Weights of a small transformer language model: a variant of Muon for these matrices.
Each number is 500 + 40 x the weight over its row's rms, rounded and kept within 0 to 999. Layers, rows and columns count from 0. Numbers have three digits each. The size before them is the row's rms in percent of the matrix's.

# layer 2 attention query, 128x160, rms 0.0478, rows 30-58,93-122, columns 0-159
097:610497458495519494489474545460403482539533523494462470486562502567444499464491476580456494501490511543548498459510506462439521509551450462527419504555481529523498494509489533428504478495463494469494532451542541519511500494538519464522488547516448471485521541478525518535531543440534464530541455588433515546540517499525510566452485447464510495540452490466434525436446411499416461424549486552477550478450468518504410504507486586517534406540476509521466499473479571525487470543490569
102:478476464504519514566491449535576529515517490493534434508505480500468552510477536457498480532518502525426509546555488581526518524516439501490561473519463465493544459499547464453508398453542461477495406447506417454463527466507447514499489481490485458460471543579533531497433539497497495483505499469532461480457548532409498451506564483530567515545535486552427476444499561486475505528449492465495617462514463470491520474480498474568579448546486424554514503532499468546586566470486467
088:492439449470532442476519483480474492477530430448521461558491543542529509561473521567476526541544499535458566516538418493496502466553420507517505502506436546561541557550521522490539355492437502559482464588492517500499517509428482415493509525531498477495441482518530498549521494474540532537549460511491515550517462541472561549464451506497506452473434484565469479447491467503491474483481514453458493482543451548478536552533500499538477435493476545487538520506471423465518609538581515
100:459415478527521575519521506543468532463516462475526484467547466533430436501472537453480549519513520517481574502539524497525470508477459524511501517468373447473585464494481481473484457489471464541462455458484544511524545474555490508559514541501553456525442502490486523463488460460477459449523490495472535469433482473454488468481593431594436486512504446546533426553461477487474550564480524500476589427421474478534500527477459498539534548440527455504531446462444451516476447547498450
089:503462490507458496593525562519487538537432447517608471454503481585533449486479470519505470540450586488454605557487505448470542471504503536441467487561493528446532437483561493497463530560499506460518556470469525472519479586509506541531505588459499499590457506506457499484517476487456521506471481482551529498417471554527478542521543523489521448553524403448495510555566463483488489503498547431502515499520443465545508512469444415519462478516492493488503503436493583518545497482496528
089:497456513451561538440461463513460588505490497535485479512558495488484513452460468512430504454492393483543459502489499548506473568491485550512505460570564550531505483460481526510474505412499506490379540511495527550594476541564572517518474506546414508517468569528520475512549531495538516516456499433502447465432471541530533450493509462530473418481528540539454467525486522556462503441510502493475488534457567518508453486537454470527422553481524520463563553528437492533457525452463511
101:471544492522479442472516479434501574510451493530433536512530528506475503496506423480519573512541565441560435491534573487526509532489528459511419431576513505433514549422411538530497477488521511471500471462407480498476469527489492526499549534533543490406504457498438508562524478445472487498452495475578434457445450476521504423476547464584536593489494531470485493542536577488533522538548575474490558536522547538498479468482511520513454447470511480492511518528484506520433465487501483
102:484536502557543532445518463502465488506525515465547429464425501516567444475460476501469441492519441479512488557447546465455506536466535454586570523534522474470556470505529541468503491520536471541448489490410497530429520526466487553439546456549464418487446536502483500516424530463543526449470505450468472511516481500455507482456522540478452461516511564401560479492524548410489529447491547512522427551522502503498533413469404507530466524490522530550508492532502445552526573496481451
106:498564560479503523503490495518517472542459541511470534448526553488528502504531510504573527444492541488444473492493507482503562511462513435476503530548485560526399488526541472548543489508562525395457487520564488514500562482555518537470541560449599516463493553510571505513566493504532497489461590529562517463500531450603440440560529444467501570522528517499472485540500535514497474604439468464503542516520532453506484503458468459471515486530480536614502468525469555516467434525505503
109:471577497465503460458531468438585495526524586467478552529572562473598555535562500516523500418528477475443469512489456486471502527540521432493557460443482565504443521471509509501547554514489522558476533503485495453508495519472484458469498522490490553494514443495523538477460533482505570520482502511593491479505500540587453483503433436428539509524503516513515517509549530497470439541511472467450481553639527496452537537513488486445489502559495450513521515478493412560526585454510504
094:516550480518496479488517492435527447552480475423482412463497490454458596508470424416555500473537478527458500493534457541535509495561543505489550439515581507536488501558494559504528409531523509498522497533513513471511531525485468398450465484435510489452445507480472591465519495476485523497455539451536495463460537476499514412550531499501504506513478541533523492528622594448501475484461580458555455509449483515520534463489502503513504579570483564516559497490500509492463552447496481
096:542504527472531515428518491524593552524552489418479534444447435498517500461496452532556497494528531477521520567504535445506486490505448447499511547492508516504501601543480510511554574452507485474516520529458463461470582576442538471519468612565530471516493516505484535512555507465557475450431522483524432531467469466580456493560452472471502524518506497549504481542478534468466536494431479462443510514422489425473511522529514420499469536447513542422488517537464479451546498507415475
098:556571480473501481512484453519501480556489469408438556523535466513531562468485609546512482509482519493525475468544508449487449530479501522426496505514562519494452585516489541558560536479506488497533566484486543485508517506516539494489495506532440471465536503589526500558565492478528526529487499501477518561544426479522483494552528496526541511534568460513467577524391480487493569459471458493445440471520583426448488392504583443560523475525522488532460501508517520501593496510481511
102:624544524496480454505472479456512539490507410507481495574489479502483505535481474508484469482596507520537455511464472510464479554540578466454498527516581535499457483472463542490539546519583479515501564474485495411507449525509526498464461414487506470492522437496488518519511548469508490521559516508506479457508494541513510516495458538490551501418483500514478485500555499570577489542599453444438520497547468510426500477397590532498525490512463542524460532538449472548466585421462523
118:517527433555470486531469518593490486483538448556540498523501498494504467495451512422449528530486496540431515470532493478541527452477438535586494537493476505526518447517499493593456536460571536481440442478554557456533492500471475452496481495450462509458439501496487523427537433513542597505528517483466495496427399520459430498577477531482413484530447486533512389545518504480484505458520477543500550488532452514436496420499539528532523552494469568545491507447440472503503509491499484
108:528509547486499564474495489528494535512532554484502440494473437503434567564508441427460537496499475471505528535475607476541543435517439492490474518499621515506542492546418522477476450488541466486471527509478451481540543525425507480472521547495552554441536469516527504431481497496516539560465427516550467516506504495508587488519435530499519484461499513535507476497517480530437452490468505558553571511499477496515493431474583483505599498441473511513516485579487608455542545524450471
114:514503525571496485544588517535484516478519523488492552495523455572402530486449501461439457494487516529532529491492521520472510507499449508520511510587537482534408406521529492457541507421526476519456489527499507472511412525447507433521452473551508437457526495562526521549472476449499505484500510477470470490516561541459475497479498478523544501531470453477530478466498482404458493468596487538494444489516514519483378494492537549518511489464512545511463539478412542549419593547408520
099:494518500483460498427562457443440526483469481473520462462438530548524477478460459538543446483531502478501483545543547494503490525496504456473452538493554532452489530536498440411480480524451499476580539560450488499476584545517508390535516534510477532617512485476522464492513506478541545525464444457516468463517462503490478510505446558406484472511615465498476494511459435515511481480532514492476534439417535540545489433501550477421505510510465546496543509489520558496623535518463515
104:478494448466516508421409483502503468491397464517512465474503535535469466448483463508475517448518480504560466565561484529559494482491460478474470514486445507523527485496429518498564493568537443440565489527513517556497540509463530453515489515548582468533456484490495460537525457508440511468492524481537502505506473568514512454470459475377471537454523574490540438537573525572501517505535439507555536618497495505512537492538457419504403513518517447478487549513510558461538493475450455
108:551494498429528568526477494463497476544543536441441542586539496459479496514405564484527540459522462545444496465490430514542471521569533484447433491423410518570522483561485500508448485469482574509500482506615465464534530480592498449496462544464460481458478570496601507493483449480516450521508467513437534493425479556484524546508509502511483486507466483520433535452526477554424519546476520463478543468483526535486475448496512476552485593512520481504488525507464512471528472551500493
103:508583507466514439535532566522501522447488522519454450534477564545472515502494553526446548551453460527523558523544499513529517487488434562541503474526569527483493502429443494540409510534550527453570484466517481507530505461542471492460507518459523514508514487500479563485477509578542508517482495554554493529545544479543461514556573493412540539530411509512431511466436512496489580477501437507459380548498522502476480469405516479472479463456482575471574527464497488454480501528436539
114:521566521521565465556516426585449464573473490477523581457506493451434483555454427507463508543464475516491511512421481472505480480496509504510527518501542503535501492473489506486490526451580584465493504466556494490512458548524551360530490430562418521469493516535507439550511533454503495493497512544490456488469482543506478506491511463523541556527513452480479433477423460521485487479613457544514423484537431541446440405493470482481496502430505522497460497486473486553478536515511494
102:543469469476449442480439472448516472465496546529481460573519557461481482514549495538602551480590467491512427527524482536522523555456500413486493439435451488456494486460518498553511534524500473469453549516492534548490559449426465570464496473507508484499496480534456490476552537448500546534386492506544581471536488501497498529582472551464487503503530531462486481555535578481410516520489454525505526559560510503505437607480527488452459475555541446485462544508494507471484456494525473
120:493547480485584488439474444463518512529526525557543505512447566494478474496491503481506546534536446474519489578492526482526485429448470530515516501467458512460505552516556543517517520568533508527459490605498512607427582469455586502484607517576488534505531511476474472459517537516469500482429529469488485446539445514514493517552451451398475530526512508459546587474490455524539549532452487496474511484534559444526472531619487456524531524492512539492464543519524541456541495475504486
117:555473496591542464537444467432439553554493501553583554518450524477517446444462461525584507457482451502531543558424581566519498540451543454454497495501489547495557571460455481560479509519513499482557571485511417580510520451564549499482504476478588510528550452488504542476523480493470448515474517504546556469477446442476523533419529508526474493490569554506561514536499507567468551525512512449466509498536474535515494493514452488448477493483514442525506447520549474458479465499530470
103:524519515532479569476556494515447513505500468506514549471504542524559519541491474513440399419483514547448498551496540525464448521522546493487513581565585549475467427472488523484441561507540503440520471455489513471476642514551485530456480498452595536505511506514536468548493544602466508542512453495557492513473496489507454468520484432470479465490509526489419446542508478417516451535515475561462553597512455465482531506438511551463529532536527498548517532511463466498519516473499517
116:476552483598508490564539521556444477527487452517458445561571478481440430525522474516472472461523515559449549479431497453551490464430605431502547521560501441497456491520515480480493518543494506411530496518547543509505439524544522495471433509484475502492460496453572499492493430488497499464462551590487516541551469529542480501476547504497523439486458533523468577460506466495499535534590406472461468499443542495431517424520527516437556499487465506511449491443482491512504537498541489
107:505392473477532484556552486458471515445557477526482485458539539523481575579501538508529483524510512528508516500534539478508548553528528524520474513545592513507520507540519568507461416501468503512549444556440462549506501496493515504457542457463468539490492479566489497441487559553515527497571470485456439440463501453458569490448502475536488504493454498493453572537541511508555418510507532479487523492513394554531588493453557522526488486541536572472534524505608478547552569561505501
125:438499477475511504472467466486443453466512583547521507528446556491469476471478522475531489502551511505557440495506506551538518504511488490531538576464583505573463556512518494491434452623494556492495375504469469568479515466479468524488549528572491473490450539478471453517553466486529561471538498480453509538559516539508529450490460543491506568495488479483531496456558541499541509464466513513576459484503446452575439533601433518499507436477543515476466525538455586457536476527518461
094:481549517517551443459573506520461414481553514467477555541434497490441516456534534454442554595520494562471467411525527512535450495510523535442527500505519494505521505553492510530529477527479488524516533478519540508539519475468521517416514554545545533484496594447485516532507456550445561481525504547506425497495492440397554496493500511572368535551514496515464457520472530455467470482514504485558501497452528491530480488467472541491520630559516500542495471470474477555549470528499462
085:516500486466492450470518504533552418500513517503496550538505545526452529529502524522490608482502398463520457457470552394539527531511485512519501470489530522524409614490571488477527514529451468548444415560542473457475512500447484533460543528507460474585509532474500538526546552499492570475480481513551485570491498494500501452484478575453519508530459448481431448450535462529502496475488476558497606434499483516482466554527510507455543510542468482448498554578540524529537533538506529
088:475548510507518448504540494493488475515451453542451453515512476508457545463487555461508561524492501472478490479450592458518422555498514488509517431495571464533446498478482467583440478504463529449522502525470444436536544508567446464553528502478444478499487535510531466532457513511500482484485534493475491503499464512529516474548575475516562590561510571543434498530531500590486498494439506530471519522525516527505525463531456470489489505604549380512588504458515410568437505474521578
100:496472505487519494453507523486497411567517523464499518457444482540483473472541548471496464512565532528547512428520519526513453495485472506513528497401557566532478484597492496471532482516503502574491459558547473580564418499457492571450507561530404537389456590495502481525548534546512531478532489524515507527486500505459531489505527504553463502480482485444476493515450454526509439512486514509479492430460495557523444486499563545484438606557500486549505467508572473505483456550535573
081:530532511445503527527581527465462509526550504508499509447493501495494469490533517473496549583417516571492467478506452601459500469508571539397521571583434485510566468485514544471496425495488553552485540528488546551509511480529464460478539535536529511529476481504465488511480490455490560476474552498484550530532449487498541431456585542588498496543499519468455520541489505531519527458422557492569493488474434482548485553482561543524458490468472484497524501433500444442517443499390475
104:462453493510437510499472571481478503499469499470509583524556548422498463479515524572531487538554465449559524505527479461559588488536526477539565535503495492489455517508497460517522504469577480537502522507429555548521497481456556553479547502439505439533519529457511432544537476510465532554462491472475518470457496563543448466474470560509426498501502482560464557500516551490468563569505428445523613482553552543472536605528481468447492523490511501557470512465485483514470525426513574
102:516487557439466521499454523504477547589443515471469457516516422566486519509452541516477485498501513540559576544508487503535495481504521478476492542535510537485452590467511481504521423490521610408459494480483574481614480510566487531552463512461432500494519514520451515541485523413494454469558551468493483480555452515540477469493527455552585519471545508526410520505541507524533523474527472467468485517548494510568475437528491533509505471497500534605515477522492560569447559483474470
103:562455493507452492465567482480558506556467497562513550464487500433441482568539504468487477578446535515577442526569492455505506507491520501471491443481451480399534539487473531545505519543577515521475553442545401499477506535492467534439551545476579490542515552492495558538438437515474488465539497556565541481494524470470497511455527496537523561501477425557495448547522574507497517488507528537466536416577478528521512535476510498464513516482486435479547531444482530539415460534506472
100:504552523497476509500520449541430439516506510592524484504450591543626518488492513568577541459508488495444587474493539543511445493448499505487474482480489551501483470428556506527470528526501566479470452558517516529434510533441545484542472476490483498401533460472443533485446444501551511508483489497478502511463493539450490442406551600545483420486526516418486506522424557478478473473539523471553471484495419494479507486458547505550442539540542471528511495522517505470518516505485513
103:570494553432422522481543499609535518462471468431499493475576509496454542496588510483458517453480538481460587535436458524502533423496523508554488476508451475552519478516469507532472539453527425441480483502535476439482515548485484509547476472514476533517537548598503521561523490484495483559523533455586422521461518452534475482537495436443480513533465516573490536468579503520481596500496485510443514567496486554513478545522547476480463501521484515531547555481517505441494451448435514
108:466499535446564533539537524527496574547512521460417465515458442465501514455527560458490487470544486464474504489436480514437482512549450421498534485462568553533464469503532507497486488477519507484478570484485490454583435526513486523535444509493509479493496488517553522489523449479548483452512546471571519431523495517581471493531418426483555514474485558528502455490497494586562525446467528431431437506483532482432500567491457451480452490548490553560543545429510479561439456449467560
098:455458480504445486568472447491501476533448504510506457442416487438539467462478479431562485452550506446588412476523534528574459523546483491496573481477542549507532462546500557501470471528431521480550513530469436500454447535509449485565497499528594478476506483485432498472470512539521500514541513462489487520419500527482513448423515554524446504461477498481572499551536586490540506408479504455463404471503467522491506508513479481508454530523565471512564482540542542557434552500507500
118:487533521473452544496458498487538493493526551429547534439460499503528478472536480528492407439542555495521493527494451480480482498515533426498467570496543487541440422548538571512538498499437499538505520507478458579451542510454567479464509469449493475457467478546530441469506485481508462482474513529454527545463513539508473543594430437453518534525447430551525492499420458416520486496477482467511448534461469539502519566481558515483559534409448591523487567454520561471504480434490488
120:427560526418506517534448488505456551525533534480480513484504480535435485535478435504501471457501535461509496460520499501448531510518542470590506486526578499532458460495503462485493512514529579467433425453460470516511462501511491545513471453489430492410561557506534484565533556408461495480507475439456481490583480400539453450506571481558501529477530528491490479438523479537508526464547450482559388511467478491498493466513544504532540523499562487566448499537472544538423451482485457
118:651555537502481528439442508475534495513542483477461571529518533554540541489488454526527481434504518443465450478508482427451473463459539507465435493526533496453458495499477534498517557490561520478526524537517519463518497466475562439398515501489439505451464482531494437465473518464481413543495494530436501482499472546506476570542434538480502500531496442543482481420460495492496429503512494538522455510513472494499479436484535452553495546455421465437461530479479535543477573417518573
109:477520465524492568516480475505484491482537413549538529509537513493490453518467452528536483532423464509501507533525506557543511549382501495549499526506431546515468538487477507466413492490444568476539436493552468440468507521501457513526572466559498506539469490466525447490450392505483590501485504488464525606460398550507450464526466568506427531531490489503529508518436471423460446532501482432558475455512452555422507497509492437496441523454441488495484492512513521522527502495464477
110:575534523508513511444528466511501540475434478491497431489540511463507502538480549444465523462505520555489481472508526470460516512495524514472557444491517488451427549514520510552466510483571459529559597473518434418473530531503486508495533483503475513470427487555551450549488554538452521536466522508539532470507604476486504560485489577508551508482503460468474494492552477442507447546513411498524507461568631494482510561461490531485614532500461467534471525498540553547586531451454511
102:507516555511581562510529522513503527542544537478485528487516499506441463467517507506462462436571454484449589447514502428499535518545483539534552517464459410474472479494522557479505530461418486458433522561524568513547498503499549405526497561510490489458453489497500440543482546459506477422503477588464550507531577446522479547481491556446476483503491455495450577455506476441502483478535522564544509460525474501502418505526569516532478498419517591557474510486516551566474519526485512
114:360481470503476501469517468513524474425474498506533492524527522440501496457471397517489451489549519526480511527544554479532586526451473529571456539490449544420456515506482494489552486476424489527501460498461478572506583521505483462580515497481488471512531506415524515494546477488516469566467422431509456586479448523515427513489444501548555505578506456553485470480443529514508510488475505558485473448436557515503515496478540496538491464501551498450462506493494545451579509586487469
106:538572486481412531481450528458509449487427519455469554420510485575532497452487526481584495504369501566482477601544541588521487488535541484502452491545439442473538506471511531528532451510452472459501565476468519408546537557540501520519469514540527516516545475483530533422461539469457475467511500497535508534513483503463431505475530484469486500501518534519449557490517539568522519478504498487513408490489470554471521492473514544451454519485530532447513495409484425453514488563467525
107:480493500516539577497448479458466604518547454498495484523458513416469499490445576525555452441513466526543518528439513469562531469506513462442488511582482514548486473544454576554537499471480554518524489459529496533476509505508508511514492521538490474459432486463489437524509482529502458476537620499523534490534523427452453521579474445504502525530498501571458511472511480533512532516461521497507522455531507483433456410528551461556586436494414549498480488475439599529534488509442538
104:489452501500544538496505459541477621449509511516496506571432509486510536551519446485520469474539410445486472500508500371499516579515438550526458430444507552456476531451509462480476478460550516453507524456502501535515512519510537475492467536481479487562479476490552447499476532537531439541516489542548500523392429499495462533455569474473504436429503442455506477497508468445509567575563527508580467449543491511457496503445523504488489418496412466508482545453525496515480508498518474
114:515495475506497472527576451532473584511400485491509544483514426538492501500507498430509511550535568478479533519498493461477510483472509512494499477574532461454566445511457468496480610504549541482479555416466482461554464517517415436511467537562553468451552506571476532480521522524478494528497490517579535497553473449473502503463533548550495564524483488459541472539463437453538479596593419487532479503528530517499502441538485444484442534501504469543521446474552458545436498483445511
124:540437501443446492469437446467556491495511441548486510514433484461457510479545541533519528473515442479444495514563444517466521427548440515529490496466490449578431517513538549480512552516438503506437435477566471476481468469434498424493458549546466469487454499568475522512515503486485474525528465500490558567627560499525503531500477587489512519476512526505524497488517440435487538496527459466535561496499480499463494518562544483488575489508543514515483504558552546421574533556556429
102:503529444491507576501466465359544479534474523585526501519504552550433458477502538514475481493542585555470493440541482477477478424494473494450513552478472537518432510494573501485523535507513508575462489564494565578436570532478465513491532557524527469489538529477496473511485522495538504549494471489468558483528475527472462512574496475421464519479463484483481538507458480479487494471531441515471470546509492512522460548502606501503523521476507501498438520601527618497563520525411512
120:545471523509543525574484502466432619500486525519558508427379445495481579497500484484514479478487460523516546552437540534420553589479570476498536495575460490531597485486484519485420508504543440491546553492473481531534458470550478495498447497503517455498494418532491519417519474491476472516508542485502549482528535472469531467457493488527493462519488519421550481479529487460544547421493523452493475464473429574522478523527488558518462504455503490560525481442518470537457557449496491
111:572538482573529476531515439576548464539515494525462562511501489503536531518435495476518466468478499523520506463512447521519423473479479524473480473482501495470455526463482533536476545520432536452481513548530515475500531550492428384495494503445519512597502495496475513583598471531498468473520514418490508502466505494539554527511418582448439504475500461466462460520423486505528428585518456458462571564455522424496531513551530468486481446526459507529412527519489441493518465480483558
103:489493544387498512508468552472503484522538504577466481437502486494476423522549448400429475525528498480491500481495514519556536442505506492495531572503528409434516516574551505510458459498541512478486547535496471495403497454458456514513510422469502531466449489513461472419517490468435515532490495534414478521539506460470470529500530503507482518471456440556525533500558472516493511483481399508446508474624445555450508456514595537477509497517544464512455463458545507526509560531530528
117:461417494482540486584509470429483582534512602580566451483533520547517504553531463413536542496489523506494444530515490560442528478529492533451476474555505521459529550509501492471478395442452505562490492520494509515451499428489481559518486549492520505497458499496479491472462505499500495467487557496504453474441481518444482463543547401540539491518497507539612548485465466509537475516542493476529593442458498511512560573520563468489495473539492512512445501382488519488480479531471532
112:568470558470461612555486520518400515519465516513473534487490385504401503536461548491514487428540524484564418498519530497470497485537539528511529476463454507510503497485551524534457505515531496486452537501543512480482526501482464459492493532462555492534477479513522517476549497508510476487491521595444515445523502427479487561421477494503480588450436481585494494565493539446522506435512502483469462451556490387506437423515460495491485451477450502563507525511496537506414479483490449
# layer 2 attention key, 64x160, rms 0.0503, rows 29-57, columns 0-159
096:521513462558518576513522513488501533550466508569548505513517444531511451480476559533539557446467531451484540538473433548537492496514427546474488499486523518534501549485569529574554520514452483515508484622571577463545523567417446477540494473511558461537536499476515524485506548475529480546521514456560526584571541548444540543530484464505486523433529550420515490595501567500550478508455452496513472487435500506498534500554527425556519535463532538454513541513503525544536507501484479
083:483496534409514534502476557554506461574453499479475537508529450500472502526538485568520425538510597559500464475561491502437460465531540423582495530462502516439498505529518492570518529473470518526538585521524546513554503506531472550492577535503440479519543507517553480560483549499528524497493495495468497528401505539499486412547528514630525554515517462499536501565505476502534535534554507496506440445503530432547508445443519554521523504434463519542532517572535527502568525520521500
093:528501474459567560470483494458456507480457475548543581518520493488440592518510525515554484493568448484467543459487566546532455440527467483563546476434464587471465496467582514539520532558491472537570472540585502474491570537516471418460535515488499490468527519415515565518555492525529515524492506492486516537506507481531532528488469514519499559433489547443503535451559557428493507454477535527473494465456538453491509564519541495453504581531570566510519543517484582490554479483532451
081:490557478484549496494510473560496537509471538551557423558488528530525509551525514538507432527444522551524506545485551460489437448462540465525498461390480523583572550551513504518448528457491507512475405535486513442534540391568493481469538530524502428539515548521562489418510499464539423466565472553442496494503535438476487478561482507450537490508519546466544482515453450537546471561490509506518490520499494453537483497538450435513464449466502473470485568555505485478531518510445567
080:485417446496476551551566481515460472510501498588480487503483482539448527507495498529516496529535503590540493492534540473470548435530545489533531483480471530559512474538576498485533478472497425511474449524520524502513519534499411506494532476530460473446515537456537496508510482522488526497542436443519421457456561402478509460495482500535496503500507569411474429554548517445522515425547512458440470485465539427501460507501445549502475602522502502570500599424469480446570508551488488
096:533560456487525525479426493488500536515453507517475526507399514552470579489477457474542412511444498514467469491531508556458558535470483526542547479550446474487429571484477531518572533478459474448489445530516493520475515510538465617428503441548537468466491467472553534448526487493543508542524501506538537478508523505482493439471466522503485502468448516486511507543490494493587547481505466485525420564537404470513536519505462478575509558462457551417475580455526485471496424500419476
086:550498510462450553534512566544502543532522563524437472472522475481525496474515448545505562470424544494439486525459472611501530504428525415532451497485538556504509511418550452456508486505463540469424496494561472515464497501514528563414453493432553488494504547497491497489526513494466521490468480439488562527565505499429545471471521409488477517534447445467484519434504502548534510532507538503405486529434396499516535506494491515436506508462462455514500469501568439501512406515509505
090:509416476519480482584452503499481494465450475494519441498448529561488487541483487434478435488522463471472445501483391512502495561476455518551496443554562510481426504468484489485533412521449516522475488479474486521529532512452551510494509424512563457439446449499470498525514432474480563514488444536472478594533435547485476500490411469467507480502553446568449535496443532511549537493506477472546530534485517512485518478540548471460516533486434507392522424487508461497507549477601530
094:555495514422473459502504543516479530506449494520524460467569546475507446494531496434491426518531520521525523516460521582468507474476517533532541431519526529459514511559584380472532574497537458508556545473457538492550531504515514519497466595419601506464438544485520469442576438556496467518459506536502539488454465507577516505503484505561511573501523449557571534507508451542491466429556555532460434511516518537504496487493503570452512497445532506544514531453490461492504520500541524
092:514432496557499561506456514423493498451403464547551540425538463461521556474485529497518476419583475412517504471600496490531492498480512532554482497526550497462458517480541545496498500485451528483517443503489508450414486592419490480528483483495514560521542518511498545536450493553542487546463503452535425558464492528529519521454446503533508500445484508468479549393523498488533471528513533536481581505477565515454509479555530515513463564536504502468596552452527512549499500479505435
105:542476560507526521451494475485438501452477576525544534505515489511504533477487518514477541546448439496523561420556564479506525544493510460426526547421408469445402525487550559516523508503453544494532543523553497454486428611434517514469449460452580478505511546545460540430475488514497490531419520517557494551513430500460499504454462472565524577547466489496466504441476474470498445473487482453496501403488506549503526510524512535486568510489485517532499515485530503546461429480473472
095:459528511492478542572483502429516539420530477437511483510527445505494483477499489508523534517410484505564476455441439503498488502476490456472504465505540610575557550528484501470441453495498520480513530490515515426554496521584449458526472530530488474447467585464549469493536479477494426534482558471514510520501511517468401553520494451429502456437492496486428501561555549541511512531526532552515527549423437475416540519523482481497470519495449511504435475543432452554431535491457531
096:477478491467545517531491513520426442503483504410465450512520552544477454425506519501454471520568557536448438505489573533452499514470516488455496517482477553524502462532510429524466505424558526532455526498367516457583576467556492476574559466565495440540406534589550469472541503480553465463485516533401549478548460491451534446539478529530497533549499474488518530501480494476478463502564520492489487529565461483537500489464535564517542507444489455507490500474503476536515537487521531
102:448601541486475500520500491461513428460506504472373544506534481525547527587452468495532544415563497471528494476558476484542591486548463499496489460517520422491418533480509581481469532517440531386497468508508404461503411524487459535434434427494441531523490467473539547454477459565488497503479558460526492454566504519537517547497520438487503487461467530487538507497496496455480468549492446548466474468485485504477559495521489501495519544514472514541495492457472540495461534488557500
094:488467522503477472493500570513498516537512488478418524472476477503507527510440502567527476438498448472523521530477526527470472494539419475535430553509452432451519491586507489530509522375419497497501492548525497544441518458460495556535461543470512506515480489511431516545528539537502445492475549460435552501521474544483509501456452491483487512431402434475508483476483522564549547572419473507516526522454460434494469551539519522506506428497542515462422509477560553502500413527600531
104:489465457465468502476507487448525570560476563548482517528456507445498534535486472435522525554514447485581518469562523578423553561503534515433533534550492500495493551506466563550503485433507451432578442533441469467463511494520502490519497570503441599560489552484558533503423538436504537449443513485531465539507485502484562528442477516517534518515525441526500443544520428509503452468467550476492436537493471517525480569570511534451499464491436508488534528469529503502529431488482432
109:444559498503470507502564486466501525487497511557484470454529441447594497441550553485518511459488536518505483473531544534449490503476471508547509590564516464550424511530499514483426572502515461450448455503504467531491506540512448480540568485551468512498524384587506588519517489468537501509529504480552496534460474477476469533521501534474480497528458473505522495526479490512472461573498547470517474521510483532517538526439498451533506470458589571394450526577510499510615527420436490
120:482497573616517474426493512524534464500573589544524496512520434539477514502566509436478507517497466381513513476493486541494490582529485512509445513457493447486435530484483572488535543498551531546520521512545490506484490507508477539511524518438528588506442486539440557483533528540474499462450412538534574526446522527504481505434473557433485584476530540552488515471549563478492582514553501530505490447513532443537466481491553489495515505486578560506508483474512546549507502429487459
107:470502419496523528530529573538523513436469467520473524548474497484495634448483491474456474469498458505492545532529508600450507488499475563573482527492438533436463529499519590508524493512502513448515461538583499449461467555493469441449469555537533497506498473476463486467492473566540450526476427562525510514499492469463502440459518559470475509509452480409472571544505527498545473548474526473475546529452519483524539444449453554444494545547492592489481509438522566470522478504498427
102:493511488450516484489471459457478482526482528451484503466494481456648540501512465486478469522518526550494503557513549500420583498585555467503558514509472581572469517496488440529474574538546473469460529436415480527479569502467525503611487542572561477449484485525562474497572566432523536546515508435538550540486495540448467533476523503493490492493485523567458479527550483497516600498547484482450455576436527493500520498528500531463511499506512506494467472493447513494510582506501505
104:497503467458555469482506541506434431469502463466447500591556471526474506422557502390461565436512543499492444529477490466472483471492425448541438481399520523504469416496520470535528457475466505504504487463563539515467537507507541490449517466471529452443542525481516485515407396493448517485500558566451543433476466542534524437527522550509510453549448490501532539566520477469495492506487453505507543423501565438440492521477484488492483502558490468530423467496527506460486496469468463
114:542535552533458542459503466472505522578512524490515467620432476482533537439502418484538534479491444468468470491474480472468482607520436469473566487516509473482489525531365515562445502443504545484536476444509483506494481477513537477516557480421413482485455462464509453500516538552493500510504482513485481547508412549434499459504485562531508519440493491550513516481528457473444512535520535515489389531481540491484553519420502537525535422520557559496540464525484527550532532492522470
113:490467472477521514502545511489520498440510559533504525487515431524516503466496594479456553490465409512497463483429471462524468524485447506448437528487496449537506535587454497514497511434495479507462541501516493500431488523461494520513440495486436536567397474498470504457485497486547432480518462577453571447558443490491525555476413526490509491510457460580461531448493390466533454547434390504495511479503465533509480496553513516467518468429486537493427469516510485471444508565558491
107:532471460527480454529417536454501577573454478562456515432548522504456478514451524496476443532498561490525561500531531591556484483423532542527416561513546420472455544414470449567494501524510507483457499490489551521505499475502453453525548504509553497513551500566506539609490483554471480537534485482452590565564490527552467499581426502544550516471509464502557507496476456458501554507505463465516465526499481435528496479489521475470500526522458521423505524511541564467483517497482480
111:493484512501518580449495459429555451527454507575501539462550488424490507480471504447457482432493523546495564476504477539551445534487503553451550470507420502464464512414467518489519492518498473460519434494556499421557528505475506562509535489514497507449563466423537537497555516474540553497469471436549483465515513526617460458530538496533516533467528532522506523539487528467495505456472523541514508547466543546478530493454555469494476517612504550427485570480526556515498477466448390
122:546546556498503493524415501462516524565433509462482536484465487495507511520486518506542516511511530493451475492504481483475523513555431516428408393582511520529509517470451464459520452499556500523523536517459501563529460500483495539521435446477456424490488585518552493515452494585477464523539497555517478512464587531501496517450532470490481459553562569516506514491477472467529485445505477445473416464465526474528469488485477503464424515457473466578426496523454478473487578519452630
103:576457474440497498513511448417540439469539499513553507424456494484470520507470614427524518514479533528538446491559538500483514540540505550456555594446488429511498509534569519436477482479407456427486538443510471543441493515461523507458462489434558509458483509510501511479504485477539546581428534556428540480488494446532460518497524538453480522489485478534440499449477517499516517502508487451530486483446486542476520502543539563464450551568528545506534534486445528558468457480480422
107:420505481455473480523543524536459590475506520575504563516557542492526553507491438452491457544470455467510455502453535532557481484493434477496423507367466423485481521450498495531491525500482502427486473488565437493460539434421505479512512457494521518459526498473450523539514482507546500368469507532466469518451542535443533541489481532497522555497486459491463423457483507479487470539468490492515478492559485437540513537473581545483472448513546534496526487569488494540545469458590542
101:436434523554456530534528495465498498490451463521559529512526490537485522523521444472525507475455492537554523472503473377527534506526520469459447454440410517489534543506464504550508510534513495575511554516469441495531498584548443594550505542494485484499482541486474565510498467457448481497417475496531448427463504488516522453552525474537482511502429548480568467489479451485457413523535458462517486487476615607453538527528450464497515528519516497539496420441526533472508496457457515